Weights of a small transformer language model: no biases in attention or MLP, 127M tokens.
Each number is 128 + 32 x the weight over its row's rms, rounded and kept within 0 to 255. Layers, rows and columns count from 0. Numbers have three digits each. The size before them is the row's rms in percent of the matrix's.

# q: layer 4 attention query, 128x64, rms 0.13, rows 20-31,52-63,84-95,116-127, columns 0-63
# k: layer 4 attention key, 32x64, rms 0.167, rows 20-31, columns 0-63
# v: layer 4 attention value, 32x64, rms 0.124, rows 0-27, columns 0-63
# o: layer 4 attention output (transposed), 128x64, rms 0.0821, rows 0-27,32-59,64-91,96-123, columns 0-63
q20 109:105068140143180129136097082154155159179176092118156136159117117152119091075135132132115113137195072047152107113117165133130081122180150118124091164122086167109103104124127177120131118151197163
q52 116:090126106074166132146126182157148130114122064105111132096164118077107115144151105177111236174111111139103123165138173117081076166150115206125132098140118138087135072140147111153132127124131149
q84 087:157120130138117104165172092170144148147113102090165059097189134134089150158103131079136135131167080105166198102098167168117173141117076159177179136083110163138150116159134090142158122122077128
q116 092:142137162121149058137157124125074166135109102135106126188170114164082125140104209131063120129127065140114153129131141121083149127137084132162154191150047100107165119098098167143145097103150135
k20 099:128157138121129137146111147147111155116120147170192204129207142153094159118066098106128125136114196161047171122163152147106064116129090149102101080129125112155105092158122085137172133132138153
q21 125:059166153105099152151119082121078106120105102141119132049107159068196099073091142206115135105125145122069165097129124160144141126146132133103124149142046097146114160139114132155094149119128133
q53 110:127134104140118088128153109195101151141149177166150117207157088095201120148116189077151109151122117094092112077121141149112083115098129100083126151066110107071178152147165112099115136127125093
q85 097:092156117133129136091124102053151125090159110179079123080077159105113142088124056119176080098061132164123168148051123128147143155135110090104154099162153144090152116110139113145118075102131145
q117 115:147121109151118137098170166116152103201101123112172164080128112157103104133052119148157134202093147135133174124163137123126157083117124071143097122083108151124173119068144170168082096148107181
k21 100:152138175129138107095132137083106112114140123095149194172132123096138167160174089190141169145094156134204166100155142163084087114163100135129156224154110113132137110105108132109107108125159067
q22 109:130122115081098115155148195104147142124164114154093139180153106147054166095143109140142122094164087044154096119142112173097142148131113089128109135114069099108075102104146147101190157191120147
q54 101:084146137063103130085106144138117121113110125091087086143127106198125123142175136131098165098139063102095108183154112058117144136141056181129087147148133164123140070101114154171161138166125166
q86 102:165174127154147127112121140014125109085128125139084148129083128118129141081139093169070128146188118119105048150143074130149213160106126153127134156113128095120149099131129177110139147117127158
q118 112:127145155131131100162110177101152138118065098175058107115075072154117095116164129112138118108179101161104136142203095074164169106140100132099106135148112140162084085129094149117100172156076092
k22 098:111116080135089202170099119094145100130164158130140165172096150079123117072143164155212095120130117098132189165143137078208124124096126154127133141116153162124134082123156169149184121123120143
q23 097:129144135112084107099164159136134108102175098166066153122114153041162122114064081126130135100057135090132142144123153164132143160151143124163149091130122105137136141112060067133071155163124187
q55 074:062131124120191118155154123108115171147147151062167186117096158147112132158053124095168072091123170156125124132136145097149067155104139130086108180070124139130178114149151083118083122134147128
q87 094:090112126172136165108133191168060145089107182185141169105099169082080090146118154145156079063150151169111082163073167148099118135122088099117133167145124126107111121143135120139118133069119141
q119 091:147146188144118165116089149151097118144138167148124152143087122149110074108138112117168093112103144075065160135146202115165106061135073155112072121116180168182086134101111097177093131132117114
k23 123:140095195161152162094110145158131092178101086173142163064100124092090110146049104091126126152121153172080173129058105135150083139086126136158161115125107096132163093098129150157136108125126084
q24 116:145131125096052077181110143111187078128112136132122090090141153105174149148103134117106097117096129087135209120105118153142136145150133106082103093148104133100176079203109131121093076103184127
q56 089:170162112071116135133082123102152167146077150157084197122140127123145067124113092113091125084115124112123103136099124107125135178113093123171165212117157079109093069170152144117109122095195135
q88 114:136104112159140104122137185169102094087098111151134115154133170127097115139146111096100151161145146171135163176077191094071178102172162092108096113127116172054093153146189112120113111156115187
q120 109:152083155089088168107160140165118117083128148107141160163126141206182110072110147092088102118141155141115127128182122142179110117147095134052157169091086128115093103146180161154126066145128153
k24 111:090149110160093121169083113085084165145106126106128095174105120119108209109168131158131150099150116121164059139156095117107184130143194093097150121145082157172176176094151144140135152108139180
q25 097:075157151106110100135194108119189140144072176140100074160176130139130104096131147136086187162113084102130137133140134109119152050101118118159182115150156080162160108131118161184165168102140138
q57 095:145085051143164158146158149135133155155136125149143135162172110101118217129134128134167115122189107173203123088163137061186172130130172129090108105153110134153102132129131123134160181153098107
q89 108:116115128133074180208153114129101146134115139125135084144145123154096146115145103154163134169081063126065075100135171110072109134146146111148141040177187165135155174105117136111104136112114151
q121 111:149134146129101159139130115130083148123112127101066100167144178096075076109174131136162164139133044105121128188163132061100070163101133182099187097161120139124175126104111124137141146147082129
k25 093:096130106159127126155170099147122146117105098093075183124154165117116156085163132106085121076141161086182124108147114150120116114158147143207182114134110100090079180151065104093183103172150120
q26 103:089097182122100139172105132111108182167114147147133113132119185173141102098129133116193091112150123171116130093164072042091131085145144133095089141131067132109113089134086145077101158088099150
q58 097:148128122133100144166156151132056133086115119081147095117069134114103098091124167154074094129110149211117131144169121114076137106101148083078179152123081166155127159078107075113127141087090153
q90 106:151086090150173146136167136188115111106130129119125059111120126033115168119156188190124114076102094131201146149147137132137148161120072164107136157088131157124119138129105126172143190123120149
q122 107:074102085182091114120136115103144109059206149106107084129100105162157118104177125148166079092182128109120075100147147105094124056097138129125097148124146097155100114076156119107125167154110089
k26 100:109148189118223067195133131110086143105138160160127068134127177116141155138136132107115089116184096111187134140155093147145128122114104133122076143091167157102130133091178142073107134082133152
q27 138:089128131104150113188114093121092154152154191088099095125112108132070181165126097098151053125135097152122146126138169129115152072142099155107143137120166138062184066130116154088148070143107102
q59 102:160159142158120071151117114115110150084107133101101137118143109193151223116172109124122170132152148135137090131132155099100094158144140077070139152116167141170104141084085144146138175170111041
q91 096:122097135052125140148128122084123188125155117075130131128147118112139135071124101109153134157105093139099132141145178161116194178106126240127105130163138122115151085049153168096100137131137112
q123 114:141113153171111130124120149162148115121127111127123073129081111142128083123104114144179116115196074130072147145137076085139114105143126036048130174155151115119192062135120110149168141152101144
k27 111:109101134113139131083093126095100137114103106144165178148073129094116079181095120121103130115085174170127139106041153192122029071122132152147115104127121188129154136138130117153136091122143104
q28 124:134108195159128108107075137060195144139162136141131160146092154200151077089113135068107108179136150091148132153109086131141094106090144104155077139153124130109143085154187123122116071139148155
q60 096:098161143101134191074125111106143080141119148194108161057168126118128142120111071114095098174079084177133130184101110150102086105125078113088150154125172147150151090130103107164141112107089090
q92 099:168159159148145137087133099102129132103153093064143174143108162133121149118106159158087125112039153076123076133053090116144114133128118113134119143166120142163202134152103207181114159125125111
q124 097:133152134174154131047068131113181111103125084183106128138132098079118106185109143167078161138146124137143103112080170135144067105101057183100111117129163139101132158138163164156100087120108142
k28 098:143126138093128169152074144166126099103070134150158079139122134141097143121083078145167158095137136129088105144121087147173142179169112104074067122148147135141077194188123207130097130142100128
q29 120:117156153128127101117115180125118134112095120151166138087116138107081166165050127086128156132087107126095160064081157122096162080180104086138072119150139100151154080093111132171106098160131053
q61 101:137168159129135162119187104162145141158122117121175096139097105121129109149022151125121128134144169089075168104137179190138147045154145176157132107110101108149155117093139125134140104196124104
q93 114:097094091212084132066106133145089057109067129130133126127113095134093131118166096100075122128110180110106117129111109150153075107152177129171169182137129098116105134160099085179102124157158134
q125 107:117132117079143096112106082133166108134108136120088170079143138137113111115142134127102150062135098128101216132100120152148064147161146172153123164160136115101139137133135073189147137147148016
k29 110:121086150102113157149104115112118143124138089158158084144098115163086167136208077108118161152145065101155134132128125016086181110120159097125133133172129124129118162198098117115098135100098140
q30 109:139105131151134156158170124124128124181128132065122093219094149081121174158125105112158168207100132133140121119108133158104099109113092171103093059133103116123120108172086107089135060085142145
q62 096:123152127181193143135087117042159128130122068139154152125134123149144186111069152138107139148083108185128106121105150132142152152051124112162117100138073098139101100140168106174112197152131114
q94 105:099078096164151128097089112157132132093031125102086085150120090129139144081179121114121111131110124120162161092144108145168114141140152067097127141109097093125059153126170116099046080119113154
q126 102:146191138126116118122159134108111193108171112098052199145107138150129184141206144129142134118111130151167165111102172143050129081097123193117131120140154108117077149072109117121114139117148137
k30 095:178111156173137165090090121114195158111086148091113072111149124111140117114112106095061111170150145111139117132170159139208114152174149125170152118153145129094167134152155075130116138036125119
q31 101:149119156147158152171172160168132175155123093129160156105127143109156141063135099130111122102151062137158139095082106126131138175123206093135150102125114073095222158133112098134160119079122080
q63 094:213102115082152090080121143154085132146112190127120152128118105183176141198117109158081141099121113128111158149146064089116083092119138116134166161132134120097077114117138100115089099166105191
q95 112:153140142143188152131087175079106197135138126084087137128157074075121100130143146156108159088090113206143123134149099178157080131087156144117134148135136086109165153087121155048111122139138161
q127 121:112108105113114157110158089110097132063159113154112122153100102169134094070088142120136220143138117111197125140135149197188134116122125121111195106167072113141167144147138104156150122115096068
k31 093:144124092107161143157107146120125118128110084094118172114145095121123140191134174157121211122094140082100106124156100138145127120066181138157125110115166162148140166069148096056101147081047126
v0 104:098162134118080162170113105095122102126198159097149145121169134145096183125116073106099075134157154100096140088130126196158145149136110109086132141106217082156126122123129095142170055146123105
o0 102:097063102242055133118097129092138148099111152127099155117078156154134107137147106134112131162201117143091160150095159079157124098078136153145087147113087140117115086127133125112120148171099150
o32 095:134096070086160113140133137135175117222172112136114150128109079104187092094159115085139148104078163124155126113178119157133152143136125124157107111134166096092114240126107101125142111095152132
o64 090:158189167075190135120139161133156115144120090112095091158178119081198169170069147180131155115094106168154105116122131127079121097127135129123170100148118171134126093139208140154119168113159127
o96 112:163150109043155113101190085124085145146114101135150162093112108124071135078087166080188128105142135122121096076156128129162119154146137092098106193191116114178142111173112131151121153110160147
v1 103:155080137139162143125174145169188119131152106101105116167185172121075162135113130135091168092078163081098179166082104091119127113096137151111138096184097152155214137120120141144143170104138158
o1 117:178151173083108072099174137196122162143176088150176172131153107158157140136121170114160124120062118135136113119162090105160122132118131177122091197129112106172123219103137116116130144125095125
o33 102:087119164107134139123106108131103070099069208076145105182090093128089156164114101122107116127145114137100125170117208138168142108108107132121180090148117180103130068144099185148171126136135156
o65 093:109096110118142160147075050085062119172135113148153135076097165145124126103169110056125135189123115174149197130135107133130079107119143108086102119103131119061151155151143125142158074140165135
o97 111:167146088143092129130100170187126187146135100167080084162120152132182072131119129126056135104182149094118075134114159165097164159134148082135179121145097053155129152114133090120121129127152089
v2 100:059119092103193161111044115124160146108144139072078109155096163172128107117147165140130132133071143110167156133128166160094135143166072128091130086081140100140152095106109075109112109142083098
o2 110:112129178157145117147113127139124156169134114113107172155133192119122106118098145146103132139131068097163164059137145082176128172067105099148115110118048145132115180176109189128102142138127050
o34 089:147123152100197087165129143051120148117124149113087129126108109123096137149142124131105076128113131130135173141105140109116193112131177135186055106079173091164168127132093054152151107089170099
o66 096:165141135195050113148129176164101068106124106163176156196112127158078090149081106109119130058150133126067121145085128135051104121116132125155137107130124114087100133114146128134165165115101140
o98 108:131141145175144185120091091142192099097164131093067101139101128131077110090116116148146138183165151047121096132190128126169133104195097168105113179157136080135171114121132148143130121108103096
v3 099:116064140171158154153131124198124163091126107179111144126095134162136115094133088093150118126058151100134132100155091121146180082215108134120184084138173117078117144155073111132111143146162125
o3 090:178118181175143110098187169136154134115057119111155071155148153101100227105139139142162163131121164123157105139151109151111143092132101111144139064089119138120163142116137051151122093163112112
o35 088:083149184152117147203084113089100173124112161160087156192091127134094066082150116099081137088115092101174147121132147114130151138082112099091119161149136131123139135127169154132215141126112095
o67 094:128151071100109107056133110090171051176133133136148153142135124104119158136115164164191121117142121133129072096114106086118081131089101086155117169120120123157117144071137157122083180165071177
o99 097:126117104117059123103101150142129160063136135151089090110150151130145149177091147140082093206165136091104149170124169151143135125188153218105149154120099135132152144167104164129120147187157162
v4 090:117129133143094161214186207106133192120170155074135112112115174146165057204135148121127124130150142159138114113120172117148082149118144138084175106127118107130085169151137106119111159157141136
o4 098:073112109140165154120120163105165170133171140121111139140147128103111103164131146149164175173124098087080136148142085147086175139178115189154106085147209073074121122154074153137124134139131189
o36 097:138125139158106174178092093075125133053117154092119154116060131139094178130122130175084132113185113099107148171111115100136130139145095094071103131169090099078157142145136155130201108153149079
o68 090:159091146103156097036100121157105096181115070130150127135148165080148165076112102093145079165139163135158119118114151160163087149123159134149191157097138093127134143145187108086086165116124091
o100 108:111134176144109077182104156153152159202126129106156165136173082192149102150134117070138130135104113142102146139142161096088130074089163157145154125146084097059068150100114162127175090120119117
v5 106:141099111042158160149143102128069136111153166184138137091114102120089133162133161135131181165100090180159142171091171112125130131059141137158124095112194092133098116089077170094146132099123119
o5 130:115145126108112128136095127108111105123046148138088171112080171128149117091174145091048153085095104101129159085187140132141128101177104131144115147136146139133183088075141130150220161136124101
o37 075:170116080168154094077178074124098102150121155118179206144159173116173142129079169136142058174129090133178156149154076131116109168136115095106116147110120147142111170119130122173078118106128122
o69 090:132124164150115142116127164199155226105138144098171114108148106146097115098172131212183107128131196138150116147110146139142159136130106171145133162087061119110115094137143124119058146094120150
o101 120:163122157158173102127140175093130136179145124130143101124182152148155134094097088156094148108158182069132064076162137137121127140127119070103151142154228100122121121121183162106173111150095152
v6 095:107109086120144177146105122129154103097165088100156117095123141087080125038115094148100086100087147187154119119062104136102160180111105119155107139189059166087120117157134141153118150134085132
o6 117:159110141062075159117149142152115084135112138118148138109189050156165088121129134140111102074114119132156134106112118108119145137108134126135107077117124086042042152156132123144040114136144103
o38 090:166128089110143105108135100128084147141149097118149184176097106149134154087140119125180129224101180130074126112117117132117144131165114130183220115110124089105066112139102074116165118091118149
o70 087:107123120137137074111144150146099153181119153132102129183121146145102183141108195163109189131142128070127141143157109121155088144118158227085086088063080128124168141087168147133132129128166118
o102 106:143130149142075177171093088162187167095131104148182032107150156109138067152105085111097099114163139138118097129115131152139179128121104125138191154110107125177164138113118113146157136088097073
v7 102:090109167168140133110103133120140123157119174120121134137112129157155125152111146059139167118129127170122086144128069080115118092034170169083065144103151151144111139125067124200172094122147170
o7 116:165163160093129093152124105069152159123159140121098111114066114095151156136106115115110198127113144084152134058157109127144171055148161191124146093126151118130186141121066151077149156089104135
o39 091:109109075134129167174149092164103117097141142100158134122149144096114171132171178138131134099116121145103104130119172128081078201116171040120192130098087132112096152116184116184142135174098106
o71 074:112112106094172119181106157120105088187147059155118157055113112101081163124100114136131131121139079145175103109179110086194139120102096105114108157174142130155096113169154172105108086106142181
o103 096:121136137151157156068149145161102111119095164088134172154122116159126106130118099126135126153153131135104138194144124146109174161155080115191110098115139077093168171163051063100076157113111197
v8 097:084117143116112076135152132148062170112173129138123122148147109192135116117048154118128145091172140137195122150107132111131141091179105104124126081148049147174086105105122143178143136071084102
o8 117:127155088068127115119083122116139120124141085112126183076073120127122103107118151152136147160109148133130157110212076164135131183063138084129093089139192123053136179171100128114160146138141132
o40 094:108066106147146146173120142116180092135135128155088145143124107153157143119161067085131118151136151125138166134111200128129141073146123157166171112180091103179071074123158158094193120159072102
o72 089:199126141147149155102173113078156161109110146073144073144113176109139162171121140099142120148137118098102116166099121083144136183140128127175118167070132124114186116114139048110098058140177111
o104 089:084141112189046103139125151154086092144156140172171140126171133109063087134136087086080112129187129160141102145068114107114159095125150146120150144082111095135152134125090095184133108087175107
v9 096:149124123128131147058200167121171162133183174183083085175122146122157139116140099113115170124083057137107102123136093173156142167165122099140116132164133109111100120119133107152141041079115114
o9 094:129174133179116047159121093145162137148155158100191154075149122130110143081083124100168096134116112138164140125137111119085223088124096122110119129113110108122148089129082123118141096082069072
o41 082:103127112100125171162056130132144111120169152115145191110165149128107134157145092155162139185197161089106095177132111157101124160171115128105144116152207124075140100095166152096162132186133168
o73 085:090105132065137113136101135129172091165103169170102108192118158169185111113174120181093120066134117181190183116124148123147136145116165080135137136123133112143123096061165162163169160131146119
o105 109:118141146078147148144152166157122174094107078103125109104095095104130098163090181110149150103071106124082102104129125065148142118146132152120119179127144169127132204136113116108064138113206200
v10 094:152144088135147154108142160170150146142114124124122122201148117100103042107081106116123130125198103156111119091142166085192141136082083111131204122135146092113151152151128116189125122167072098
o10 105:107146159150195100127097169110144114140158098063169133133162142059137135129095125091197102153094051116118121093150118109151156116123146113128135097179146152142140112164095160062129049092131118
o42 084:162130111137097130152122106123148160118122122120114108151037078123068129076105116175074106077127116137142131096154101128207092139153104113118112127155085136206126145064080108168163159107151147
o74 086:058115130078119189082143120139101052098123121128122173143172124105173161128157158122155146150084116129213095177098130061149098146119137184139099159117092157147146140158125160094121132161120147
o106 094:159143145146156094116188119139143134148119158162207114098167157200095102126137142064130086117129130150089127113117139121057143079156149086142201125100140135112156065099148104145098086087155114
v11 098:094107135126159107077142112064153133153142137117118173193149138191084130100151071125203091125122108163179160141108158102128151116113099082159158094136145133133069203157135125133075102098131144
o11 115:173183095079120170098092117141107119089153092124110154173197157127133145136141117149137179144133138142186100115082164195124126187145099106099146108083151089101157198143108167131134157077156125
o43 077:102108074146076087087124145158126189156073186106078107124165103118137136124070180152080151085165128116108153092121162131111089077130097198141131102136132170082108081102130113136159166126125125
o75 082:154111143122174120163126156105145108143126106158174105077175109135173131159138152192106112098111176118140104167128177144136193142024148142085097157104094109140169077092158132152139130169111092
o107 103:105175149117130156109153130178086136123183049142168149094093135143162119139132173085162165080091150113081116139119113125090121205160103079168122106184114135102091184160114120125112121125094082
v12 106:104128121100115114171138108093140089187122112127135101167135098144174110135132123117125169086075104151107174125174127175090171110166128099203146157175147118101150151091138119182073158164134041
o12 131:177148127133094124139116160132066112101081087117199138096160121146105088121103170135125081147116133132157119143052154162112143146078082060110114116147088110173132157148101121129057091072136099
o44 094:078112193099096160102112144143156090123081095187120115087149104141151125118180142112146107165103152155131178176142127178081136158128095192144131130189136143143137093142116128086187123206153143
o76 094:101170117184199091138122108144133131119183156125086156104103138088066129123145066114114152150193122140119102089082116105133151101115114183143128174035156138145138129097154125118175105078111118
o108 127:123102114141167109097179128101118153093180174124113111173128142174164160151156123095141148116079118114112099080161063127158030131139132093147164112089110156061080116133084134165114159138093104
v13 089:111162107177133184150120118127086126120059111134095125081152151154115114125091148154151185104140111095136173117098111095148159185144112138138123126144126235148079120092209136112153129114168088
o13 107:067119103078164134151136107153155098132121109121205126121070104137165146143137127095139169134077134109215100168122131137170147115115116084133160176108126156079076095088159059161159155136128109
o45 086:106196116205140145160166154107171166159105121194107078108129143130130139099121141143112096159128113130114184133151082126098127099138063129171218126142149171162146148165167134154086131123168141
o77 089:146054157122119115066141092176099065139192060089116102172113149094088124152126135115115092148139133137076147154095134134076154161111168131136124124192095092130124179123080140119139081152148149
o109 092:170129163151093098155050118118142164107101174112113172174158123175194148139094108061108148110111145172120142101139141109136158141075143088071126118090142118110159167124047130141103144077138143
v14 099:140114078155146103102154088119153171179149157094057170106136076125107142155137067122117142147124117057197103128105148188093129101107168160099177130145103156114126090115163121131119093152072164
o14 102:135164131152144120183138108144074120120144145128116171081121103112141163109113156138193059163121143130129190161135121136145131109102055185127080158110075156120169187139143199150110097126099081
o46 087:163118010178158127110097125107126136159154182120137109115147111188143134153100150113144140151137098158080059124196143115141123138127152157091144095103095134072147134147079083169117142148090115
o78 083:159096187079073162098136174154141081109103176134197083133137156169116132154090109166113158128089120112151129120108144123133128132156124132217051159092169112165119072104108112113133131096125111
o110 112:120140216041086111101148110099146138121107081115077091139089123109070157119177139116110147144160149109163129144087147157145137095116133114118101108137199116207148119121160077097103114086136130
v15 095:135138097165098082141188102138129088094122142213140143092134146129109139158140128084117126072114142158194101136182154135176121162108090095138117110039077092134171098133140147163138151163094143
o15 090:168137127091129124179112104172155148107148116108102162120138090136172170138093075183180130165161110141104182130167115133130122079156157125173108134130184095080081107183121097123065193128109163
o47 089:179139135099126106154135138166167094124088072172086167145126116193087050070156110130100117122164130202095073149112170131172127103134142107169160118148139131108117085092142114166152123080146118
o79 097:160154168199188169118128144123104147075145103110117134116125134097129130083154122190193133132089153124127130090099038112147098200097065138083160166124136137164125147158130138130081111142146127
o111 112:084092134127129103111159089099099116185142198176160111161176099103113172161084106094054093146146092097162134138119162129112136091153156130150107093193165074152164136113135151109140130162072119
v16 100:092119081125159143109143116165113120142218170152087127110137137187168159182082166190116076141189112150133107164134154119092147145118126098168146082135161128126160161195113111112102163134155092
o16 102:075141131148087151088152091108091064104116132077138129087105057100082144144115118119053119203158094111144166170100088117142132122115135095094089104114118122139129119186138093158107135085098181
o48 080:107118142154189106105096175174152098156155142179101079122145126126182138173119111123158178070080150139121176049169145129132125098131122176123092074149192172171132081124118129128139136111139141
o80 095:155161123112104112147154157160138165069149116122151079136161134100150071079146108080124142140100139109120176109066176147059124142132150160163207122057146139129138143100148102115050157146120120
o112 103:100090127091139102132121142125141105180129109148141190119147144122147080116110144074147130171104168130139067126115104120127185182145085139163139172080093149133091111112137202016144110131114107
v17 098:154151120118104104107096135109102103103109184136156131130162176138148098044085080182112156120076128161163108096124177141089093160141187142148207116135131171126180079109161112136141158149158141
o17 105:189074153144130107194140147139159051169157131148124078092137155164155147157091153102122156130144115147163096131160104098131126106135073117069102122116176124054134139171131145117077083129126074
o49 087:161117125137126107099189133145150194143127108138159130131106100151085066123135150145159174117079115128096139148138126129114172100122210118170191157127101173171134151112105122146112157167226170
o81 086:148151109170121137114107105126055135094094171085140168127114131141063172123173132124121101096147121124106195168120152145139080171077134101112087084145112102145101180137094161126213087087130110
o113 101:105150156128121146171116105081139086063124136145141159107122192070126145119142057102076138131145095128145102071158087132153093118158134122164119092134144082167173120052092119134134121123053166
v18 101:147140180113157134146113143124124067119126127141088137122052093099191099112135125158111126152089111127145160152110099126189147116150166075108146165113088066181139194144177174142182086155101128
o18 117:034113118156155169107151169176061183059134140135117191135125142098115113082101160108175138078094144093158104097148178134143136135143144083109142145157146135082108115141128116110085127095160154
o50 074:175097048106137116127091087145158097157111093174133145174156127138194115089102153098105162172117109195089117137150168113136113092143151138120122135080142044130066138131138149101115113172117167
o82 092:179113130129075087083109129158098117150065129135150124135163089098073088159127085107159196117117150128068113078172104199106131139151097117140090093130115192123109135132092136132090111081107086
o114 106:095152176143127130136170126130127138082171153067186208099135166141144118142114116137104094172140083064134194160085101112093156104127123128124169192121138162099129185095166106148114111118171136
v19 108:179092096161125073108065092125094138140161116101155064072140143165095101114150112088152098198135119121059124109154042132177109151135112103123147081126118089142103115111148141152176117141125113
o19 102:133060109109129143130098141104143089131138153063105084105178134151161080146166173113121111122128137118082104138102175147149150095213147113157157147123090129081171107141209139074186121136143111
o51 094:161089133110124128077158083097164172110122111115129132085131115145161145060156095132122118148075147152123111093186155158062074071111132097144145120125170123208086166097136173124134076091136123
o83 105:089181126134123067122116182176158172162127081141154140189107173102133137123083140150129145116110090100182131111085160131105135126154176161167064109076121168141144061126119104143099080143080134
o115 123:121177118113114127127084094132091068125075169189085159111124124118107103169105122092141172135162140117087130146159129114184138118087122143088120147187078115122137140111087068159059134127209128
v20 099:102139107121098177133147134151165084131148193154112083139113134115134117129138105112175132103129160099101107112078092098104128078076137136161087093089096138093105127077149174040155122098061073
o20 122:117126132086038109147153051177138108125168093138139106141129095161125089118111110130108131086117125186043190102127168113163149080166115122112173108112096157138102141065151118116149132102159130
o52 082:064139108170134133110079173093089156096156135209117119131116147121111102197101123114148107131160124084160143150120178153103178095071123124137069096091195135089116118144128090108147167086122104
o84 091:176115127210154134136102103138152178136147083109107107135137110143180119102106107130131113131083179116139114136160141149167085159153090066127193183159136084194152129126149112137064109163093175
o116 109:102102139064156115155130157147200129087068141079149151078168121077158157103112149132131136195154137153139114139087057114115108128067151158120106123133126139100120072163103121174129095162185126
v21 105:142160060148116107123139136172099197174103146090127064167093082117124163115153109115177133105056172085124137162104183142132126125139146129197102148140121113147103103164109117128193134177158119
o21 115:195083142172120148147108062182078077087115088165109151139074131101139166091118159137091111148130103106148152146198198120114166156125089111099103137133106086118152103113097135095139124137077098
o53 071:144136142133112151151135133134150149141104208163141143125114120146020119080130189148124084091141089112145104125121106207061124109099167158147102125154094183171133158146137162133103175106146146
o85 094:124143123110138126110181087040138043103194148113097126140136145143125118158141126107074179111176107149089086150134090115189153093134157095099144123105168115143128132091160121150127128062164086
o117 116:111177098068110151108107165128091199149103079129146077121145163117154135166147048160098158136090147174108083090109159085099111090171147179142115147177117122097130116143137101111111155173156159
v22 106:116174102135071154166132063200152157121151130110140144147078086138109121159136140123129134054139144182136191119133069125158102102137137160101128123116128142123137106159172187069118120165174188
o22 116:072123129130114109109207144131141057175155115163117139175072137116093173095120184154142128125102129084143118142151101180177164091157104128150184121151116086128148130120087120119114155160110211
o54 090:184083104171098177123122156133100110138147112171157106168171148122135076187094129122112089148132108120143150112121057114147131205130066075126116081063096147123090128132111114095089089101113100
o86 093:099161193065144125197166134165101135105079123113109098108145097125147107109090157104130174112105134134078064123192201162123109112139102198110121128155158128170140127121158101159095136106168151
o118 110:158132091094149111056124107113114158101130152102127152115173125166152184124143049167142135155131097139145106090043170083119121147072183098132145161133100114117136178112101152184115147125168084
v23 099:145164082186132114101101099125164153147142141181130074105159124101153139122117099175136153147140176172148151094088111098137183105118133151083116103188145044134109168086135054156083141111128148
o23 116:104148119144161154092118070120115102198140154044174118114124102157115164134155066096098133061101151177114166146147115075082152139099118129097143128147106085137144191147117141140113186102153161
o55 086:145098123168090114090094151180111127103149179122141088124121109176075104164156110136153088052086127133069086124117123163095082185118148178117127057152132141086120134127159145076156141154116170
o87 092:106140121075133103183149170092089137100145113066164198136099144067082089123130142138110119118143120075175126197134145129112099124148093105144125181161125138098098104120195115132116142187076096
o119 109:212114152157124095182177143159129175147131076155118103135137153124132113099123141138174191143141144122095088098085138133124181104164107123146105137060079124132093090126089091137058107095138181
v24 106:167076111120143169133086176136118028100102122076126120124177138076157092174181103117185144099131172131148107131128140117115162169200113119156165114160138125164127085107100138098128104106132168
o24 105:132167153145154097109132149147159140037141176099152166155153142076148128101151112061098130177137093165126189119184073104131131112045114129184166107097125095153133109138142131137138149173139133
o56 095:171134171108134157058179133086134158200085122129179128105127104120137090101064180126122110126114135159159089119097181099109164147147119136083143138122110090156127127083075114127100120069097066
o88 096:093098098113142122130114162143067103165165145137090118136103097158060141122159141099167135076158092122078171173109127121160073126102162177134111126087121208111065156149133111109184164152153111
o120 131:129119075161079129168090090109175154116112154106140101096123183150167157165129116161114141122135155086156137139160081138147113128148181068157143148206095128108171150102128153158168097158181198
v25 094:131124105127109133122107145111183212114114146099120152146152129129154103091130086162083142177115191124133131181139125142171085103095077091080124145111139169158190135155084207140088146091166110
o25 122:113082079143054109090141150129086155119167147163076156101131149135115092165160166110165161123165094149089121133121111167154141128161171139177122134114078143181124206130104098124062093111169114
o57 090:144152164163198133182133116161142133152151144076121096110119129107075195117111060139185060080154136119156169134103116089148065158116124138148174117114141083131138095147177161151155136109162119
o89 077:113144154086119152168071126153141095112075172108180142148162176133103173131083146099080104096104069105152155078124148126103149149072102149125165115196169152121079123125070123166131131116121179
o121 103:135124148165121136076159131145110165064124102138114106132147094128123107047159144173162150122075180133131079154143130118084161151170054166099090116084084113093140115113184099078110149159122094
v26 107:123130096093112125145141082086145123074111142144116077146154097095116070109079117039089097204144123102155129120131107115174146140117171134142074164144128109159124114131139084031100128153144116
o26 105:153074082121170193070105105089101123127116148151144151190068150148174138140140167136123116100132184126152121169156147063096126107112098155156175163128121151122121131134173160099210135139172121
o58 079:160098134122093102086141117110077095114136142165138141108152166085137139136157144101081195129121140090107122106145119175078113151060132055113130128168118119113088193154100113083046159107174140
o90 089:109168119172125115166138192171122187136132102126117112159118115163151193143151111159159114127107162107160087139100174122075100101110112110135147116105172092112175099108133081171129163060064068
o122 121:154171183107128142115135116142176161124117168119146103113171077156064105107057109146100131102127134177122149133168070113166129046150129155156133111088154088114129068100124165194124148162108121
v27 109:092129131115097150123131156090055114163111145153156097152117096044135173140136110095122100157106100147113153159136090075107085150124110134028149091115092209092176121110138133116141110136157121
o27 122:155167130137126115131165149176073122107138153179164105122097161150123144094142159143094195117134126174103117112134111155119167073142125150163051116073187148120055095092140095149082094128091163
o59 103:064131127113142118107119168063184148134143106122124115125185116102171091097115117164081102159088140089131067152112081138133106150139135099140175142134172136201188116172115118119114087132195172
o91 085:107093069147115113164099092138141168129134084125188135102095122068087080124114123089117179184127098118132193112139137175155129147130112170123169154172108099078145197150138112100148116061105145
o123 109:122133140109152160105121087178064068114099130114072188088076114169131129132158101060142132140188182158129169117132153117128126134082081102157093098129111093129118142082118145173120155175087095